python train.py --norm_eps=1e-06 --qk_norm=false --parallel_block=false --optimizer="soap_variant" --decay_shape="linear" --batch_tokens=[16384, 32768, 65536] --max_steps=3199 --dataset="wikipedia_en"
Each number is 200 + 40 x the weight over its row's rms, rounded and kept within 0 to 999. Layers, rows and columns count from 0. The size before them is the row's rms in percent of the matrix's.

# up: layer 18 MLP up, 384x64, rms 0.22, rows 234-333, columns 32-63
# down: layer 18 MLP down (transposed), 384x64, rms 0.237, rows 234-333, columns 32-63
up234,092,185,255,233,200,143,196,169,129,152,149,244,204,199,252,182,263,226,193,207,166,185,269,180,187,168,175,154,166,213,252,176,260
down234,100,176,195,226,168,218,233,229,292,265,239,202,212,213,183,209,200,149,184,143,190,157,267,244,192,223,206,177,182,221,234,194,207
up235,088,221,226,198,120,191,221,272,179,161,132,192,178,267,221,220,229,181,162,122,260,235,166,237,157,171,201,184,187,182,215,187,177
down235,084,135,195,280,133,176,171,268,187,172,229,290,198,250,152,260,153,148,202,203,191,275,216,227,192,229,195,125,119,214,220,264,220
up236,088,222,226,164,162,170,229,187,230,269,164,259,250,187,194,259,247,200,199,246,223,160,242,149,155,177,129,288,213,117,241,210,275
down236,091,229,237,205,139,152,218,192,192,165,148,172,221,209,245,221,208,206,277,217,195,165,242,200,119,155,169,186,297,125,227,198,228
up237,094,167,271,229,185,229,220,170,241,223,182,226,254,169,151,159,168,151,148,191,213,235,174,177,134,201,161,233,195,256,244,214,155
down237,098,167,220,185,156,143,134,209,164,276,110,150,142,241,214,197,249,236,219,244,165,203,198,259,158,195,266,193,214,160,190,173,180
up238,091,220,202,133,148,161,268,195,237,215,172,227,206,201,205,159,193,221,191,256,269,226,128,188,120,218,146,208,173,228,189,245,185
down238,089,218,158,162,151,251,155,307,171,187,255,207,169,184,143,155,195,186,277,258,280,213,181,218,175,198,234,204,234,197,165,168,227
up239,099,254,182,202,172,238,182,150,287,220,212,205,242,169,196,244,238,206,166,124,198,222,139,173,168,300,126,217,210,240,221,249,194
down239,094,206,202,121,185,215,254,186,159,151,156,185,251,273,177,168,199,213,178,218,180,143,259,281,240,164,237,209,161,204,197,212,179
up240,094,217,230,206,199,169,176,143,221,215,136,299,192,148,195,283,103,207,201,235,178,228,165,216,168,196,163,160,274,275,215,214,246
down240,094,202,244,176,220,167,203,181,93,229,289,129,232,229,216,187,204,174,192,194,222,152,225,118,174,236,312,223,166,152,179,201,199
up241,104,150,153,185,167,251,203,271,184,243,122,217,200,229,188,211,254,165,191,214,214,209,196,213,145,243,165,218,228,182,179,206,197
down241,100,209,192,253,177,260,192,281,210,184,296,229,153,265,230,164,128,185,252,217,202,219,219,176,202,164,195,282,213,266,174,191,147
up242,087,194,246,198,249,102,201,159,161,223,202,225,178,283,212,256,172,149,200,190,208,210,133,226,198,208,149,248,196,171,259,262,246
down242,095,246,200,187,275,182,287,119,203,164,200,146,189,224,274,164,208,206,174,207,196,194,175,193,233,233,160,165,218,153,270,173,173
up243,110,156,162,174,213,210,200,219,254,173,172,214,218,184,249,251,134,208,111,144,260,144,291,252,148,160,197,203,239,224,201,204,216
down243,105,143,191,177,148,208,244,172,221,231,228,174,240,166,269,177,249,205,249,180,204,177,149,196,175,218,186,201,199,210,219,239,223
up244,082,165,155,185,204,202,192,227,203,215,168,155,252,256,267,204,155,206,172,167,232,201,219,221,196,216,103,204,203,205,233,218,203
down244,084,247,284,238,214,206,160,171,216,201,155,192,175,168,205,173,239,198,185,186,204,258,231,179,199,171,245,267,192,174,308,186,55
up245,087,147,202,165,160,205,256,173,180,230,227,179,213,161,183,159,141,233,154,237,205,263,198,227,238,215,247,166,138,211,193,121,153
down245,086,240,207,148,167,182,174,182,140,233,224,202,211,216,175,253,151,241,172,169,194,202,202,150,248,170,216,186,167,199,255,142,183
up246,110,166,189,132,223,201,237,231,227,217,252,251,178,168,176,155,277,214,81,191,138,252,173,179,213,253,180,232,157,183,132,188,179
down246,103,208,302,128,152,191,300,183,110,230,243,224,188,172,193,178,216,143,200,182,252,185,226,145,230,278,214,203,190,186,221,244,281
up247,107,200,147,189,182,160,248,205,153,244,169,180,189,177,183,197,165,214,241,197,211,248,261,152,177,148,191,246,234,305,157,240,212
down247,117,108,225,206,175,174,160,169,211,175,207,191,153,184,246,185,249,206,159,148,152,247,203,201,214,188,191,164,74,175,247,213,231
up248,090,127,169,243,194,203,180,194,185,201,221,268,291,164,159,208,190,234,268,101,212,263,162,201,192,128,172,242,139,176,224,272,128
down248,080,211,245,255,289,245,199,150,222,164,209,89,220,183,264,169,202,155,184,269,192,116,236,196,262,211,177,148,195,207,231,193,233
up249,095,176,202,225,242,210,173,182,196,203,138,215,207,127,143,200,240,202,191,190,142,224,171,279,241,190,185,172,219,155,182,145,120
down249,086,147,217,224,184,244,169,131,198,165,205,151,246,261,250,163,170,235,207,210,258,203,170,260,173,209,195,300,134,194,227,249,299
up250,101,161,211,207,167,207,151,256,252,165,148,275,277,270,150,250,171,133,200,217,194,217,143,196,189,152,179,199,155,222,230,209,156
down250,100,158,129,199,259,168,224,225,128,149,228,205,252,193,154,143,175,218,213,202,187,192,236,194,198,194,171,181,276,186,121,234,157
up251,112,242,193,218,229,228,235,211,179,269,210,248,166,153,163,186,182,268,185,216,251,157,126,233,175,203,140,233,151,252,154,224,205
down251,107,212,228,211,189,149,218,209,197,233,192,182,220,172,142,131,216,217,142,175,226,186,224,216,157,261,147,162,186,243,192,163,103
up252,102,214,222,207,250,152,209,196,230,240,211,218,230,211,181,235,196,129,205,211,158,271,176,126,239,203,200,113,225,243,253,199,220
down252,105,174,170,200,210,203,284,176,183,187,197,163,210,142,208,210,143,143,165,181,206,238,162,191,239,259,215,181,133,189,249,221,186
up253,102,190,283,182,235,195,263,202,155,219,212,161,213,109,234,194,238,138,178,145,326,206,231,157,195,206,244,134,212,161,268,221,205
down253,100,280,218,187,155,172,160,212,177,150,240,267,258,216,177,215,98,246,193,227,203,176,150,233,146,236,230,209,181,153,259,184,235
up254,099,191,193,148,169,174,245,258,173,196,268,197,205,203,288,202,175,191,218,223,183,183,202,209,171,193,137,196,184,236,132,204,127
down254,086,166,178,203,256,175,169,176,191,212,216,256,256,117,166,167,201,127,214,219,188,234,181,209,264,213,216,174,190,206,243,197,224
up255,105,184,232,152,202,212,200,159,254,285,226,218,220,183,133,148,195,225,139,187,187,204,245,239,165,134,168,170,165,228,234,267,264
down255,100,228,202,224,174,170,196,192,280,289,186,183,221,189,212,194,184,208,247,251,116,216,244,217,206,140,248,217,229,202,196,215,161
up256,104,182,146,139,189,212,236,181,218,250,207,281,271,97,217,205,189,225,188,162,147,202,123,191,218,157,219,172,186,232,214,220,125
down256,107,203,143,202,174,168,260,186,170,217,122,139,179,177,150,231,223,164,242,206,153,213,193,208,276,209,200,158,195,156,178,230,200
up257,098,196,205,191,234,155,201,220,95,296,183,196,235,227,216,219,168,221,261,205,238,267,101,217,252,143,241,218,208,224,154,153,168
down257,098,196,180,221,233,230,226,152,255,229,194,236,197,187,208,215,262,209,210,194,202,243,261,230,165,184,351,215,158,231,183,272,135
up258,090,130,280,226,235,145,193,227,214,214,173,207,209,174,151,205,187,266,169,220,137,196,208,208,227,170,181,248,249,229,300,184,278
down258,082,233,160,181,157,217,195,164,213,189,182,176,137,150,274,186,210,110,236,223,156,236,186,154,171,180,156,159,213,197,158,223,113
up259,102,161,221,161,244,247,252,111,259,221,219,215,166,194,204,169,136,206,242,141,173,187,266,195,175,191,185,174,221,171,218,227,208
down259,109,220,189,236,156,152,242,161,221,169,170,203,279,159,196,214,162,185,172,123,280,158,239,228,209,199,242,170,274,255,244,273,218
up260,098,163,204,197,133,231,182,212,295,233,165,180,231,152,260,241,220,206,111,144,239,182,282,276,159,161,250,230,267,134,215,172,199
down260,096,143,194,176,129,208,215,224,119,131,170,244,130,232,183,202,164,200,143,182,146,208,157,250,135,227,193,184,243,145,213,273,130
up261,104,201,197,209,281,207,159,215,143,239,142,165,320,193,236,181,184,167,187,154,228,215,212,191,219,197,170,152,205,269,197,177,141
down261,107,147,173,222,254,203,164,272,129,175,203,223,133,134,143,166,218,251,175,188,256,171,221,236,193,270,234,181,238,176,190,204,232
up262,090,194,257,116,189,185,208,176,268,229,213,180,159,146,209,202,221,157,175,294,150,220,235,219,211,249,150,243,207,180,217,228,228
down262,096,181,186,172,194,240,229,140,195,215,230,142,134,240,197,155,212,192,207,210,238,186,183,201,154,228,219,263,189,167,159,182,165
up263,096,202,229,194,252,203,183,146,176,214,231,212,226,219,157,206,188,184,144,187,174,222,172,205,240,236,175,242,93,208,247,185,232
down263,094,152,188,231,196,238,235,167,175,207,194,208,225,255,236,191,144,211,262,266,217,181,150,213,201,154,187,257,220,212,180,164,178
up264,113,186,336,164,247,197,251,157,205,196,184,214,158,231,255,229,166,267,235,181,196,147,203,228,179,149,138,160,217,227,246,212,183
down264,120,180,172,223,179,202,247,179,198,240,215,180,212,169,228,198,218,185,196,257,218,167,165,179,244,275,176,244,143,225,212,184,262
up265,099,185,244,246,170,240,153,222,180,196,176,235,209,243,219,251,267,155,114,172,180,232,205,217,149,214,155,166,215,249,243,210,114
down265,105,272,202,185,139,209,222,200,178,238,193,196,213,215,167,198,193,222,268,233,194,221,130,213,187,196,173,195,195,194,325,181,219
up266,089,210,166,225,267,244,194,209,170,172,262,206,171,162,168,223,286,210,195,143,182,188,193,227,166,151,221,183,204,254,171,189,192
down266,089,193,171,254,286,177,155,183,251,188,225,131,205,195,196,181,222,196,164,189,144,211,262,179,240,193,214,236,251,176,135,285,180
up267,101,165,244,206,274,192,193,174,188,136,213,253,141,150,250,214,230,190,141,203,135,178,200,214,246,216,199,189,182,237,186,170,109
down267,109,160,203,233,176,171,176,297,161,246,208,211,113,218,220,246,171,171,202,149,156,240,210,222,210,218,200,217,139,166,172,264,275
up268,097,162,294,179,179,193,223,217,164,240,166,171,202,218,282,226,251,192,151,204,166,197,239,212,196,231,193,139,150,216,264,179,197
down268,090,209,241,192,170,155,253,215,198,214,127,248,187,246,97,205,229,186,208,186,213,194,244,162,131,229,135,289,172,195,215,254,224
up269,106,221,266,208,217,274,256,216,204,173,218,216,146,220,193,218,262,171,170,206,203,165,227,181,101,192,219,174,197,147,208,212,252
down269,107,227,240,173,192,160,181,178,152,180,203,190,148,222,161,156,256,157,192,139,271,213,208,251,266,154,237,320,261,235,164,220,224
up270,092,195,233,214,223,287,217,212,149,251,174,208,231,161,173,213,202,210,160,219,315,174,174,255,173,207,224,180,152,186,266,231,138
down270,088,180,258,243,186,194,212,179,193,171,187,188,245,169,238,238,182,234,215,186,226,223,216,285,99,102,214,224,146,198,188,209,220
up271,096,223,142,235,218,231,232,185,159,183,166,234,255,226,244,224,145,249,181,212,155,171,143,270,107,143,145,200,148,232,233,234,206
down271,104,202,138,167,159,224,234,204,227,209,203,132,140,272,240,156,246,233,163,214,235,166,254,170,134,217,191,187,205,302,220,219,243
up272,094,248,237,214,235,166,201,185,185,220,182,210,178,249,207,233,293,175,139,234,231,192,191,175,184,229,116,168,119,252,205,239,177
down272,089,142,213,169,166,210,161,257,117,200,222,192,202,198,211,198,208,215,226,144,151,157,225,151,212,177,201,227,246,160,271,243,189
up273,085,131,263,293,208,190,173,278,215,191,232,251,192,173,243,187,215,169,200,166,202,161,123,218,234,238,182,216,186,253,150,218,220
down273,080,247,152,161,157,196,285,205,199,259,184,174,197,281,129,173,158,295,178,227,215,204,201,154,160,218,259,192,217,235,210,204,229
up274,106,186,215,156,237,206,167,220,256,281,230,217,214,292,228,180,258,196,150,200,202,215,224,183,151,186,195,229,192,218,156,200,149
down274,103,208,239,156,181,217,274,207,210,216,211,182,114,186,247,96,152,171,150,156,209,153,143,157,218,198,223,241,226,206,185,156,205
up275,083,229,193,226,232,203,197,198,241,242,141,240,216,190,170,256,174,224,249,214,180,181,208,218,216,208,175,250,120,206,251,189,194
down275,073,206,205,141,260,291,194,191,154,195,264,186,187,235,208,211,203,285,248,283,245,229,190,169,200,232,135,188,191,204,179,228,176
up276,100,200,249,174,130,235,309,213,252,224,214,234,212,195,192,244,121,277,187,228,149,206,178,210,233,193,193,197,204,135,247,159,221
down276,118,187,173,207,122,96,212,150,197,169,175,166,208,228,198,253,218,255,228,195,240,178,259,68,203,174,182,238,202,200,236,217,198
up277,115,147,215,176,222,201,234,162,206,259,173,261,200,239,121,282,236,201,246,135,208,206,189,262,254,201,242,182,176,169,193,230,241
down277,110,171,231,194,160,178,215,146,174,202,207,194,175,225,295,200,218,240,224,252,281,224,177,199,185,201,174,199,160,156,211,183,236
up278,101,224,251,211,172,244,265,209,233,239,142,170,141,176,254,232,197,190,170,225,213,205,137,170,132,193,191,154,215,239,137,276,206
down278,115,170,231,143,242,202,224,183,314,190,229,160,281,201,276,172,179,201,221,168,184,243,281,241,168,197,205,185,230,248,177,287,161
up279,095,151,133,185,165,227,262,203,222,223,171,267,193,238,178,196,149,236,126,212,212,224,235,163,188,192,165,228,173,213,229,194,207
down279,092,312,213,188,182,231,218,189,176,187,247,138,215,212,179,170,274,302,176,186,247,194,174,142,124,157,216,180,247,208,126,140,144
up280,106,231,248,218,220,155,220,264,184,172,236,213,162,97,197,205,203,293,152,225,174,210,136,172,181,101,246,261,196,260,180,208,189
down280,100,167,165,179,245,223,259,205,243,110,128,197,216,277,202,272,219,110,237,198,195,206,228,150,127,327,240,200,198,163,218,208,189
up281,108,208,176,245,249,257,277,212,195,166,177,238,180,202,209,284,201,240,199,153,178,187,155,201,151,139,187,215,208,269,183,225,219
down281,094,180,207,156,215,192,158,244,261,189,210,189,246,250,230,153,225,231,139,259,206,155,140,168,149,195,192,214,156,200,227,195,244
up282,097,230,146,107,269,187,201,126,210,185,196,200,226,214,230,230,204,178,213,202,119,191,262,233,199,177,168,174,190,215,239,149,192
down282,092,133,202,175,172,154,210,162,173,218,178,278,218,159,198,196,208,260,176,203,199,197,125,231,127,213,205,161,242,248,181,205,225
up283,091,202,233,216,186,230,182,239,230,228,137,170,244,184,218,244,190,281,203,191,158,242,223,247,152,224,295,217,212,228,168,211,239
down283,097,246,197,181,171,232,232,163,144,152,220,210,182,166,146,205,184,119,193,193,250,218,80,159,249,130,102,187,197,181,220,167,141
up284,110,199,156,178,210,290,179,132,179,158,214,183,225,210,238,225,232,133,233,191,128,247,196,225,168,192,172,150,114,221,194,192,252
down284,113,135,202,272,212,75,253,164,130,196,157,231,199,253,155,186,184,186,215,243,140,170,214,160,215,185,181,226,240,221,241,211,123
up285,076,227,258,187,206,144,219,166,191,283,162,172,259,127,242,205,248,129,236,169,220,140,238,128,201,236,214,165,164,204,127,219,206
down285,082,191,204,217,224,220,221,219,110,144,255,160,214,232,161,179,175,244,147,243,233,249,204,284,172,157,178,194,282,257,322,185,220
up286,104,305,206,237,205,161,227,139,253,158,184,189,186,234,248,225,177,230,192,239,204,166,149,232,89,202,174,186,195,217,159,118,157
down286,101,190,295,257,223,161,189,257,181,247,156,171,213,229,215,200,131,275,209,245,151,232,181,215,169,240,144,189,206,202,164,188,213
up287,103,218,220,153,242,306,173,133,223,159,201,254,227,283,160,183,204,272,273,204,148,189,200,183,109,145,152,198,189,262,133,232,202
down287,107,212,228,177,158,79,179,264,146,157,140,235,130,191,217,173,269,169,205,163,197,249,267,203,220,239,196,183,209,204,245,170,217
up288,092,251,240,161,188,200,190,254,245,201,187,233,262,191,242,138,180,205,246,121,194,210,200,239,263,235,194,185,196,149,205,209,140
down288,085,192,168,210,159,242,181,148,280,210,146,237,207,238,226,192,241,230,215,166,187,240,147,204,154,193,231,160,162,192,163,116,300
up289,092,182,201,170,196,176,192,125,211,204,243,160,196,210,235,183,238,259,218,213,193,130,182,214,191,242,208,150,120,182,161,158,114
down289,091,232,212,121,207,216,185,166,140,209,247,154,235,162,266,182,179,153,201,195,213,157,225,160,229,250,180,162,157,224,200,179,190
up290,100,268,273,153,178,130,211,244,169,191,211,231,204,159,247,259,213,170,159,268,178,199,184,223,197,225,220,189,146,255,207,190,217
down290,113,157,160,192,194,272,206,204,274,132,227,171,231,240,119,151,187,174,192,191,233,228,277,153,204,188,227,182,164,199,269,214,154
up291,098,228,192,172,215,171,157,224,204,235,142,239,189,242,226,224,149,267,170,232,157,163,110,194,207,150,81,188,134,212,191,262,175
down291,116,157,244,195,259,204,182,203,193,189,243,190,162,158,237,173,203,222,184,210,191,152,146,199,207,208,216,174,248,178,235,213,171
up292,118,216,204,181,201,217,179,223,179,157,168,185,180,236,187,291,190,167,173,189,142,267,248,174,205,156,215,72,201,275,231,177,197
down292,124,235,189,166,276,205,224,108,182,190,207,218,246,171,249,248,231,221,193,170,219,163,182,250,251,178,213,241,198,199,105,224,259
up293,101,193,282,202,214,97,230,196,181,167,228,117,203,174,170,139,241,215,177,190,227,244,193,249,165,180,284,199,166,176,169,150,225
down293,091,170,187,186,232,244,212,281,196,194,200,156,181,205,178,164,186,194,160,189,152,146,197,184,211,238,304,197,160,146,228,229,220
up294,120,162,132,186,142,218,133,150,205,239,183,204,178,221,274,207,106,244,218,283,152,197,173,184,250,253,216,226,205,166,209,165,180
down294,096,174,197,196,268,168,234,186,213,214,207,208,183,234,145,201,177,64,166,136,222,192,175,176,171,184,253,237,216,236,220,204,205
up295,106,211,140,268,103,189,220,163,171,243,153,214,199,217,269,189,164,234,175,155,213,132,168,197,156,136,149,195,199,222,137,117,227
down295,098,262,206,216,177,207,144,188,243,202,193,229,167,205,207,239,249,205,145,256,226,219,191,191,181,210,204,246,194,208,144,126,196
up296,108,261,137,242,213,221,230,299,190,233,157,164,217,195,194,210,164,164,131,224,167,241,205,200,257,262,188,238,161,205,251,235,99
down296,087,96,198,240,241,174,198,183,140,166,200,239,251,173,196,164,233,177,230,235,109,224,176,148,219,188,164,160,155,205,262,233,289
up297,109,252,218,210,228,163,219,194,174,197,203,291,248,200,210,185,273,241,146,236,163,171,206,176,156,168,157,182,153,246,248,156,129
down297,108,259,207,207,149,148,180,263,136,157,156,200,176,223,194,178,165,221,118,215,190,191,255,222,216,172,118,219,248,204,107,258,221
up298,102,214,225,148,225,234,272,209,225,208,128,161,207,238,190,149,155,187,180,240,181,190,153,148,80,211,194,168,214,253,222,288,231
down298,104,204,237,143,132,185,191,219,128,187,179,188,178,125,211,210,166,175,210,183,329,119,189,168,207,205,205,213,252,154,167,234,183
up299,106,167,144,175,209,193,121,145,189,241,229,156,216,209,251,300,170,140,165,257,229,272,226,151,196,238,205,153,214,217,201,295,194
down299,108,244,160,234,271,181,213,199,166,157,190,220,95,272,212,189,255,198,239,90,251,167,214,193,161,186,130,219,171,180,194,168,200
up300,100,280,245,216,210,214,174,189,260,211,207,193,234,207,259,183,187,182,171,231,241,133,107,200,141,192,193,176,215,190,220,208,135
down300,094,155,193,164,167,190,194,213,278,141,191,189,147,242,188,187,295,171,236,253,215,182,186,190,224,220,183,215,139,266,131,178,269
up301,092,129,174,159,204,212,158,155,153,150,171,146,224,198,185,145,190,195,207,220,185,240,212,182,199,241,226,161,140,153,178,166,209
down301,088,261,166,191,133,190,209,188,247,199,178,200,188,254,182,217,171,271,219,250,171,167,211,163,178,195,171,201,298,262,183,210,182
up302,101,225,219,179,143,255,187,250,216,165,202,166,197,163,162,174,158,299,167,237,218,190,273,243,224,161,210,245,172,186,260,258,157
down302,104,186,245,183,228,164,207,140,218,163,152,253,206,214,159,231,170,155,222,202,198,137,197,173,153,222,234,192,221,125,155,242,125
up303,101,285,203,188,170,197,226,234,168,259,179,211,251,208,223,202,202,179,207,143,176,137,261,224,187,253,238,207,216,198,207,240,175
down303,093,120,202,212,177,173,199,244,163,203,212,246,207,178,263,243,107,162,211,268,177,172,205,196,216,221,239,231,173,202,178,163,245
up304,091,205,208,186,225,201,169,212,237,243,240,208,261,200,308,192,163,194,252,169,226,199,116,193,272,210,214,244,105,185,208,215,198
down304,092,240,177,176,177,223,183,264,206,131,246,216,186,230,182,208,242,214,193,182,119,252,200,162,191,255,160,254,163,209,228,136,252
up305,085,257,196,189,273,219,191,168,224,175,188,241,225,215,190,237,241,259,152,152,191,175,286,188,248,112,209,185,167,176,247,269,185
down305,082,205,227,177,133,198,162,200,153,180,237,208,248,264,125,170,190,211,215,189,238,184,179,177,143,173,121,168,213,200,237,167,212
up306,104,151,217,206,140,203,186,156,171,216,136,174,197,232,209,263,205,159,138,129,245,242,221,127,167,277,173,179,192,238,203,163,185
down306,113,216,233,199,191,233,220,238,104,213,204,159,143,210,213,108,151,210,211,232,234,143,155,209,253,216,151,215,227,160,194,135,121
up307,114,258,250,176,153,214,132,207,263,183,221,229,183,165,259,209,133,257,148,214,190,186,212,154,178,136,186,226,231,199,199,196,201
down307,113,121,141,276,216,200,235,197,197,178,184,208,216,164,157,183,216,233,214,231,137,214,194,153,176,212,150,167,241,296,168,164,187
up308,102,158,180,249,168,204,218,244,154,207,191,183,234,211,136,272,151,210,227,180,195,267,248,186,242,191,165,130,121,204,242,259,243
down308,098,205,170,157,191,253,184,202,170,159,220,92,240,214,143,212,158,141,186,212,198,206,198,140,238,234,164,128,252,173,207,238,233
up309,105,136,192,253,151,236,144,158,90,218,264,272,203,222,183,280,135,181,141,251,181,235,192,263,150,215,167,187,208,185,221,188,139
down309,105,220,235,259,182,291,221,240,256,201,247,177,168,179,206,186,228,175,159,170,197,200,206,290,219,188,170,187,150,183,216,198,260
up310,086,253,213,150,253,197,219,183,230,211,280,199,231,242,174,225,118,176,131,225,219,174,205,244,151,201,94,216,157,173,191,282,249
down310,083,210,255,205,223,203,212,191,211,243,181,202,181,163,209,168,192,231,188,233,183,209,248,226,172,198,206,204,266,273,173,182,176
up311,100,196,223,223,219,276,276,261,189,231,215,277,170,212,208,202,177,208,208,131,165,203,239,192,222,151,136,254,101,245,167,179,167
down311,113,166,127,126,172,273,178,248,257,220,163,205,180,202,177,139,212,177,166,250,182,264,259,233,204,138,205,211,127,188,123,200,198
up312,091,147,245,171,251,132,148,209,238,213,201,201,220,172,186,145,239,223,182,192,234,238,253,200,160,191,213,317,245,240,205,187,162
down312,084,237,228,217,169,183,242,110,229,233,211,88,205,229,260,203,219,170,201,219,124,160,131,167,194,267,280,152,172,180,212,163,254
up313,101,242,184,132,199,135,228,269,214,182,198,257,249,112,136,235,247,210,130,249,236,240,255,145,176,182,205,167,235,250,161,216,212
down313,097,290,212,170,187,262,178,184,259,218,266,155,150,245,229,223,165,265,206,188,210,178,157,195,197,233,156,233,111,191,173,158,262
up314,101,110,231,118,244,203,164,190,227,239,168,169,236,248,273,199,224,139,167,246,216,252,150,216,151,136,164,163,171,190,207,163,149
down314,102,206,255,184,211,221,160,165,257,164,114,203,244,251,252,202,167,187,160,156,178,164,313,228,198,202,162,182,270,195,212,214,197
up315,089,176,185,162,213,197,132,217,220,304,182,191,173,163,208,154,166,189,195,229,245,187,158,202,154,250,142,165,178,134,194,248,213
down315,088,182,99,229,224,214,153,237,169,173,181,147,220,244,160,211,212,186,230,230,208,216,229,192,233,113,149,217,251,233,220,135,217
up316,087,202,281,211,239,205,212,200,240,216,193,177,232,189,188,273,188,186,159,205,269,223,261,134,178,211,96,232,192,233,222,243,212
down316,103,173,213,182,264,262,239,238,235,173,240,223,274,188,199,197,185,150,120,215,275,199,196,197,205,190,192,262,220,200,275,117,156
up317,093,170,219,268,257,184,252,177,223,275,146,209,186,224,225,177,201,234,153,167,150,209,166,237,156,221,178,211,271,242,259,193,228
down317,102,165,200,204,193,190,287,125,199,192,239,225,243,203,158,302,208,207,186,142,173,207,171,182,146,226,137,178,181,245,210,225,141
up318,094,188,229,277,177,161,193,226,178,214,224,182,199,168,202,279,230,209,236,220,211,248,154,169,216,166,214,187,154,182,216,211,96
down318,091,192,178,189,206,308,236,157,213,196,173,264,143,238,194,153,209,170,195,167,242,184,153,182,225,194,133,206,172,268,209,210,259
up319,095,196,217,169,123,188,197,156,206,224,233,197,245,246,213,187,203,200,224,213,289,220,213,206,205,191,141,250,250,153,237,179,217
down319,087,216,208,163,234,174,176,151,284,167,206,215,269,261,249,203,227,214,138,237,137,241,161,276,142,260,273,227,172,234,179,250,270
up320,099,222,193,218,272,163,167,188,173,186,135,169,214,230,173,216,159,216,195,150,176,160,158,234,247,240,216,183,187,211,152,123,199
down320,107,237,161,169,154,168,184,148,210,178,228,223,241,178,260,235,164,177,243,149,273,175,242,165,174,111,248,192,241,216,216,188,204
up321,110,300,208,215,245,152,127,154,277,233,199,199,169,180,189,206,214,212,153,259,163,224,215,237,172,168,155,193,221,161,203,205,250
down321,101,184,178,116,134,141,272,184,185,228,229,209,166,207,209,180,272,208,197,218,232,236,220,185,236,184,178,181,215,198,136,208,265
up322,098,202,183,108,149,212,211,120,214,273,198,127,140,202,238,209,247,177,190,142,206,222,221,310,147,215,205,225,229,202,169,180,265
down322,093,187,232,284,235,277,190,223,195,224,188,170,238,162,195,194,231,176,120,218,172,218,138,140,247,220,228,181,248,220,215,266,155
up323,097,228,131,158,195,209,230,195,239,205,159,231,203,208,159,198,229,194,240,266,180,192,154,201,164,237,197,185,130,278,215,168,189
down323,092,145,233,209,236,185,202,173,123,202,188,134,313,185,254,199,248,81,184,171,221,224,260,216,182,200,138,162,157,162,194,186,229
up324,082,179,234,256,205,245,249,246,166,264,210,180,202,183,164,135,114,175,162,229,185,268,218,230,304,184,157,141,267,233,196,213,230
down324,082,171,205,172,208,170,159,183,222,179,278,234,128,195,173,243,275,268,248,172,228,187,157,149,145,162,151,222,185,232,188,217,185
up325,107,231,239,151,209,275,219,184,273,214,220,246,233,265,259,167,154,310,153,233,209,217,204,234,251,200,185,216,222,199,269,199,150
down325,105,180,197,125,161,216,243,247,195,268,238,283,239,167,244,202,133,157,207,135,181,248,222,187,192,178,150,224,217,192,234,172,151
up326,098,155,169,142,292,227,134,218,228,187,131,207,206,266,163,204,174,228,192,203,204,206,314,224,137,192,217,166,151,248,201,274,258
down326,101,136,215,171,134,172,214,155,190,186,190,217,199,217,194,237,231,222,290,128,201,239,135,120,171,165,134,224,288,231,236,139,161
up327,107,198,255,135,170,230,261,146,146,273,123,217,178,233,206,223,209,261,170,200,199,236,165,189,183,217,177,189,193,204,197,207,152
down327,106,162,218,257,180,189,251,180,237,190,207,160,223,165,197,161,261,194,206,153,138,148,247,262,219,253,235,144,174,215,177,199,197
up328,096,139,225,207,179,194,205,246,256,246,195,235,216,225,157,103,194,189,272,142,173,219,182,263,207,112,276,259,191,184,228,220,210
down328,086,149,235,179,253,157,192,250,248,217,247,163,164,157,165,251,199,163,117,201,208,178,176,159,271,211,155,188,161,205,152,189,164
up329,117,204,176,180,230,198,242,241,258,255,148,240,230,205,190,149,197,189,218,206,193,228,283,216,164,179,161,263,236,225,214,177,253
down329,112,238,150,161,209,182,177,176,194,249,144,205,178,177,204,248,227,180,242,206,230,162,243,178,198,175,158,236,264,174,104,177,248
up330,087,162,237,157,190,199,239,223,268,266,185,243,205,130,230,244,222,224,205,205,200,228,254,138,179,196,256,220,177,206,222,137,123
down330,082,131,241,217,218,218,243,179,210,148,163,201,122,222,171,202,207,115,198,138,200,287,185,202,207,179,243,254,148,248,279,211,221
up331,105,200,153,218,223,249,194,286,121,237,215,207,191,212,158,245,276,199,160,124,189,188,220,202,222,221,208,262,137,268,220,215,208
down331,099,154,227,240,252,130,227,199,163,185,240,166,170,207,209,227,208,200,211,193,211,105,235,239,137,109,160,158,205,237,233,191,131
up332,072,227,185,217,247,227,184,261,190,273,210,276,168,210,239,138,171,121,188,108,153,205,227,180,247,187,163,225,192,175,286,221,233
down332,072,183,242,216,239,194,191,227,164,143,157,177,221,277,120,204,212,262,233,247,250,218,164,177,123,207,151,191,244,136,124,178,183
up333,097,246,287,182,214,192,229,124,242,127,167,162,270,233,179,184,158,178,155,113,195,221,210,215,179,238,221,224,157,225,257,194,161
down333,095,202,197,229,142,240,147,234,233,219,240,231,169,210,244,256,163,199,234,232,171,264,216,195,277,142,199,244,185,182,174,173,192